{"n_kv_head": 2, "head_dim": 32, "norm_eps": 1e-06, "positions": "learned", "init": "normal", "init_std_up": 0.0255, "lr": 0.0082, "schedule": "wsd", "final_lr_fraction": 0.0, "dataset": "wikipedia_en"}
Each number is 128 + 32 x the weight over its row's rms, rounded and kept within 0 to 255. Layers, rows and columns count from 0. Numbers have three digits each. The size before them is the row's rms in percent of the matrix's.

# q: layer 5 attention query, 64x64, rms 0.303, rows 0-51, columns 32-63
# k: layer 5 attention key, 64x64, rms 0.303, rows 0-51, columns 32-63
# v: layer 5 attention value, 64x64, rms 0.186, rows 0-31, columns 32-63
# o: layer 5 attention output (transposed), 64x64, rms 0.236, rows 0-31, columns 32-63
q0 129:151073157124149114159139110108169115124130122097120041086104141104114153100121049111141114122132
k0 133:169117151105143085154157101155204122141150087134113107176122139067110113089176102121113124181141
q1 122:133161125094150090068095066138057143137135115081142104179138108127156119159127164109130124134088
k1 118:147109089101114111151139180127064118098099153155114104178173097141142137141156097137142100135080
q2 133:101159116139175080070126102152150125096142102139177083143127098164063153165122166109150166125172
k2 130:137157125153113073195106118075080080141211129100092115127141153104117107140121156125142081122147
q3 120:088135153102178116138181116099116094123109111087179160067141108108088120099096174177143170141063
k3 124:098149118107189140160122123165116193146096148060128152125159142137108138135154122142141175122168
q4 098:073121136150166085158111184130058112114069158096107073136141162134101095107067138081135155084155
k4 099:114161086203180120127150093106129126151125134169135068148162108143164170121170106151140139181076
q5 124:136102106116180109124099131122118134118149118192071136176134068106137123086170093052138114131090
k5 120:168139049147137218171189104176139122134147117131126145108157062136103131131137139132106098145106
q6 105:080160153145095134130175131125181149128114072031148150105101097146082136171119128151089081084139
k6 116:082121107156101068131100104158121200141140121081142124132083126144173136062099117137104166141171
q7 130:141156116125138096113067109133120117103114064145124088117133124097139203083095139127125092117166
k7 131:120106078157116101146114053106137095083105125100129141096139166093190179129120122107139083104094
q8 131:173134093143140130125135146137113074108141124214163126098135190088108123170127147103120133136168
k8 125:170111176126081136127088117173093063170159122139181124141165133125113134123164192103131145158146
q9 117:079123129066130109176140128174151101107102183143087152156144138103117117093128149117084187138143
k9 113:119089145152108151075175165089124107174181141080134114170149113089075087092167086121133148107084
q10 106:159161124158112112157116143065099083083087169167121066108137108147143124105117178141175178149120
k10 104:135151125102163162089118143144120131084093170169101113165146133106138097082171086141194140144107
q11 114:178106161119162159162067170135101103123129124146130152111103149166118171132149108130122157147077
k11 107:132149187098166107150168116203095092104116113160129103119169140122156133106167116084168144151151
q12 126:112116121052094114167106114123150108197128159124161121148140061101067089152138117121145108139182
k12 135:072078150107073119115101166198111094148136135113176109113149134092130121149080103163138124119143
q13 108:120140176140120143092114170140167181146134166161115121079132139069171173081121164056104132146099
k13 101:037088158140100140115179134092108109141079129119100135183116123119154183166149135145204134126135
q14 113:119095117112090143174092148124160142110196101180140133106151103141154133144156096157159081091069
k14 116:166117104107075141064137134086177135100184135189077146074131146119111173103175144110084127144131
q15 131:177121130149162159135147127084102148096171121136149131160149131078090208114126141106065087133113
k15 131:121153105114074152122153108080146102191132117164171199133110141102113123116217160130098127119111
q16 110:153132161124162211132096177099147107116157133074173141111134132130167123080186118137156147128099
k16 116:148156171058106143093164138200170132135149141151131119097168130124106115124110177137160150135123
q17 105:107146182120150116162131114124137096129135135145157125114132155119149208171140073142138146125144
k17 100:148127145149147085160058145126192162041128123129140078120157130190105119080106131162114120135189
q18 086:175149102127136084138128141121129118109104207142166091128066147140137161105073071111114136140060
k18 092:136178140155145154131195139109166157156079182125103191152135121116068057142166151149107148159164
q19 111:165079134127125158160111125182132091136109059161118123089119105164108046109140146117138126099160
k19 111:172139155134116108132070136109156123060153133129118161148139061175130124158127093185147160151122
q20 129:148117117148086109170123135152105118141118133154180162174126091139154102157083130170080154080115
k20 129:158113075123113143136081163059126066143157146108084129157173126148094125126091135098101201059134
q21 124:160109141116107119131142072131122103126139106115129201085153092158122111118098110114169149113130
k21 116:074120044102123167111118133151135108107190099098177109133157171120109155129159140119103127162126
q22 107:105110107107132112123134137157054102079184191136135123161073126174080130149183145129126083132132
k22 099:118155108139174080143137105166115124115066101124130059103162135151169094149098125086100149147134
q23 129:137149123137117109143107108165132142116162057141114100058124151154156160132211156150142115087150
k23 122:091163138173149142153078086198145091124156114184072141088110143151144148144125144121122148118117
q24 120:056114075113180110158130110100109157140154145113191120107219114144140159084041112089140118139091
k24 114:128161096084185193149167126144134116113175167116125128162094149114093146106156081139062171160098
q25 110:105191112166110160092152123122156173192147180121123100123089103125099133095125154117103102118135
k25 114:116146129127131182120103130161106118168092109129132196117070078073171148147125168118138081123157
q26 119:099058116127057106105116190166072134137125111139118133113120078165096129129113143073051121143155
k26 108:119142160148079168144098108105106109123161114139146081099115113161172113171122141049136158123175
q27 102:142131148116162098171105075154144147067173097090181171052141126171142125126165161135175119090159
k27 099:116132100135138115105093138110151132102165080098086083055149147157111106130105108188168157185129
q28 142:111112131103132162165091074104161121150121168172105143108169091128124135095142119165092166118083
k28 129:102139067153145147164175185176148140121152111178123116086176081133132151123093130118110165091106
q29 126:157140118176136131135152132074145164162125076162135144092150155169080168099159170133166105146149
k29 124:113180150121137112144125130146192067142131167120185163137087174180144163111108138130076087128147
q30 133:168174159191112079164108151094090144146087128100090040158189135170130188152163112172110119099165
k30 122:169140119177210059148152106113177096154146151149089112128076110152108127085141164131126110087138
q31 122:077130150122138184150120127139128165118135100130130134129130097200186147081074130107108113160145
k31 122:127120119154137156141133151111163149049178163110135169144090125089118146077099080073173186161117
v0 087:160152115193108067135084144146087100137106084087185161075088094124117136162130128138130126092137
o0 092:114137150163160108119139081168099147089080086119154150090115145137090123201121136157146085124213
v1 092:080140116114120116153207117118129071155114132076176140152194068106127146109112100126108122138100
o1 104:078108131087186114130100144162090148159127147124100120195122200109164176147091137086081129148142
v2 086:109053148119138159108141064114124136155123152147122167184153172056112133159078090109121070102118
o2 098:154161115171152086107170138101121143105137151140105089187101163148154184104154198120112162122114
v3 087:155102103191115144125189113101110098139065107130138123173128111176156138168168096123076116151154
o3 102:153098072101138081134112096186129153135119167110147151126166115099133113106120107119125115131110
v4 090:187113164105084113152173113108118156144144095100157119156070160116141043120121090153144066160179
o4 116:154185146133136114114156119124155138098155140090130091161097079108118133097130101112169111136112
v5 090:135145177103170112160117100177182139113132179193148110105118154125096173085099095135149110111107
o5 095:153122146100191136162118118125106106148164088127199089082127182081106173102127098139148136134092
v6 096:142091112136095158147119140150161112137111127137131181128108135084120139180138084159114139090068
o6 099:126107153154109096121099181126106127190126217180179090152149116064137167131098080156076119097094
v7 091:116112162134121127110050108142146068106136093119145082091167072113074133152155126122147144150131
o7 113:133103165101059118151102123172132100140172102162145131089127083133161104158171151165146149060179
v8 103:105139109106142123132097192162072171187084050130116121141091111134135122109138111108095111119070
o8 111:123155093102078120112137116102105111123101177144132096158146120130117118107157127202211082109091
v9 097:168135085106043114125136134118216177151129131158105141111180107120102174161122095136115146151102
o9 110:101047105137087068135124142131094107132147134167129144128119110115105102147156132124078128156135
v10 109:135121121031157108140061142153106145128136128113118157108126110110107172169104102080082179174143
o10 120:135134141135140188092153125131043138066104069142050215147100101139159068118141173099077111114149
v11 085:116109112129143104123166131096125097114157104091180091095132120070135123134132110097173145140124
o11 090:085138153107119118119144066096100121090142157123162143102163148090111168124136166084075122099115
v12 089:076096076108160094081154069095100172124117084125090107105162197131111162084152089120146126157095
o12 105:083117160098125062084142081122143125172089100094144126105135133113124134098151193171130144145101
v13 083:120121132153148110144166041192159098112096118119097151120110166120110172159152100154153114124134
o13 088:077207130140164138119112085101147155124089154095113116066158090073139171079167112163164122084114
v14 103:103155126158088091156164105118118099099119111211173116101137141138116137129157151096117195115142
o14 111:080109106117069128116065139182154174173161101089166150129119120143113166165168109148100081120094
v15 092:096145100176103119118173167130166138139174116115148120115205096134156117108138126136210134106175
o15 105:040082174111135150150106130148158126099125126143103106111126125118150155101080102074094163140162
v16 094:138064132183105143135146132041117110122105185126039114138136122140108145106086164200150132102063
o16 091:155148108153165109115117183130161058123157123190102099157138186145142107113108124100157120092101
v17 096:103129093188107093092167080115128135164170174107156108165134115191146087116105168127162130145133
o17 098:138189174205118166131151178127158164183147161035130174132132118166120185122091105118106157135170
v18 095:177151092088176149139097104129151091143178096071147114071168195112121125143125106073182127126132
o18 112:083150121119128125139135121094076123139117152183210158161192088156098123114084190157123216143123
v19 101:141139101150094120167057129133163118159177126146141171122124112170157111121176142126143095076151
o19 117:146142157190130099126153161103118135097129094164168101115149213153106178166144138126115107128194
v20 093:160112201110083136168092087107151119154089166124118103127087124059145156170111136066165178142092
o20 106:133108090126102138107091154142078128179109139136153081102113150120148116130127153103116119148109
v21 098:104189153108149084114130159088123129109113160098107106156110101177115177176187115131171148144169
o21 121:168136129103141116138122125094107153118072152087180132136133111104136063176091165172117151102116
v22 102:150133164116130123140160165161106083111139141147198092141147169146101074112090127179045177156147
o22 110:141119121050141105145099141207108092085205132116144144159101166149107146176117084134097134146115
v23 092:054146117104144102132154148044112107082139099100137209097117159170158156158093186141152109155108
o23 113:056179138118154186104105066085183180106165103127164167120144117136143141141064137162141085085140
v24 103:099055131098096116091181123122149111121122056113158154108080155077126096126116030172159146146158
o24 111:037090178098095101124167142130161160118110136099152119106123150088118126060078106079073161196141
v25 107:171115137114082158118086111148118138180169150132126142146099148119133100196055086210128117099179
o25 115:067181149111118127138087156142151097102153165124160109095142154141126154166114139136128128111132
v26 102:102140018136137088121103124107112066185158167182133087116126138132118141166129128121125093108146
o26 109:135116111131128104136096117088114165186146088123097121214155090054115156129141177083099142106156
v27 095:095160092150125133101090127092113131115169101140124063124097116119153076150122160131147128188157
o27 093:167063087116096104094119092121170132091107080148129163128157143131098123136181126130122130135144
v28 086:075090119108075151087081123092128149136106103152146116122121194126090148092115198167096139060154
o28 105:121111104096076144129167114090202137160126116081102160125180114130164149142111137143125111074139
v29 096:099092112145128178128078130174105147087161089195119149112142130144142111105088070127125109209096
o29 113:092089109109152123089162146136153134124187114120131095096134102158126124106140157098180061176090
v30 087:126129146169123137120131134136122141156137049093140157067103079143120094168132135133137113078129
o30 095:056202107169101100100157117148081122134082145125131116144113108153078097130137170096107114096214
v31 097:152102095107074175108130193115158147147120092054144127142060154163133149111095168112135099145142
o31 114:127122074110127163087141124123162103104129114091168162122134116099159078150000071108129094120143
q32 081:132105099138090145059064200183125127150145123121146117080131125183184068166101106087161092158148
k32 080:137118104127121117134110187171107152041104195149106074113090169150178127159094138122106142153134
q33 077:204151115167144146110137136094128130108131098132142185102114137143089086098138080141200142115124
k33 071:148178123144111140116047121093088106052105153127139148088133127152119122128130115197113149184121
q34 065:104094153109087105117122195133117169125188121181143109169080155113148145136103119155107079129068
k34 062:148110120150091135131092133035103195123091107182117100099156157142122145111139117110159156195133
q35 069:117158120127167141109135140096149070175152130228107119130169096091114123144105133133163151123113
k35 071:120086126107099166155148150098168121174177156157152179200136123164119158110115170122125131180057
q36 083:146150133122080143076083151153132107137086151129130125129125202128110136134103154141170112145114
k36 083:116149135131177079145092107128083146092119144124157127130146120173139141148063169143164170041153
q37 070:156162094160089105149165154100144131094134094121117085141102158092122141143189148080102188126126
k37 077:175188141127087143111164164156130134153211164131160125134086140093073101156159157103114138128105
q38 081:084108156153119129099149124100131153102163129113127193155126056108080129110187139098125149158097
k38 083:114153135107060173080141102137097096115107161132184189100113113121105139138150146147121053120192
q39 084:151112081128194108163150176145182158140147163136159110105103159148134201154106110099117071129111
k39 075:082169121201181144144154087136139129119153145108095125131098137237100161115117101111135128141157
q40 072:081143133116185133127136146103136102126060166180132165162126091159113103086102116162117209148144
k40 069:119131173135142122124149114132177113089076174094178171085162099106086132087139169137151171164139
q41 078:154156078132135209123105100166111162100123096132064154102141078147170111051100111108132105083078
k41 085:182160117182132168118144170081113112123147144156061173146127125123120122109175067092120146138087
q42 076:145064119093172095118134089116104111131153129133106125146147128115147125117206125102142137118127
k42 085:114160154061125119123105086219069074128082116148159077085129139138094167105105125136153107117104
q43 067:076116115081076195151120143157110121155207118129152147085082158145097150091122100160179126156111
k43 059:087050136133134175133131134119201099146138202073117182104148140133143089139130052150155206127121
q44 088:113130115186132133088182145118143153175085110086079143140080143111147155116105143083075147136154
k44 082:142177138120144188105129124098157169159122160108131124123061096110111148144151125108081112107140
q45 079:109136193133171118087153095143165120053065153107148114045142163184173132100073107132168112138142
k45 084:119110081168162127161119094082160200053108132096146135110099151096118155109116089121150136168130
q46 080:146186077120108141081092078130089082121122119166145114134163099127131134150114107129151058112136
k46 090:148114133138144096145115125057078082128187157185131146180146126123127177093127095088147121105125
q47 088:171176119080124173084060167112114172157113132126156151149151074139159105162120161204172086094161
k47 100:130137135161158113113072161120114120138101105116125092118112107164169148136031114140147135138110
q48 077:126100123084120173130071136101111099128167139129149148116147166125193164143119100091128087162135
k48 086:124056159127138081131097181170132108071138140114147088115132187147123152109093067101126136178092
q49 075:124203089136122134102187129130055100144127126112188136179119106155102106104101157101163114125116
k49 070:121161141118177122110160173136031102174107180137200128168144100161129129096129134105148134140152
q50 089:125170150124170171177175107124065163140190107134179140131084119088114182096096126043094181137106
k50 098:153136138102131168103148187116112117164130131150183172154135113102112152135162150141137120175158
q51 076:156114093127164162129130136152144129108171164075121146140133182200135118119098153193156143155074
k51 075:074105127154198134130157185109134161101174129111124148130136117176084090104106152179139138097108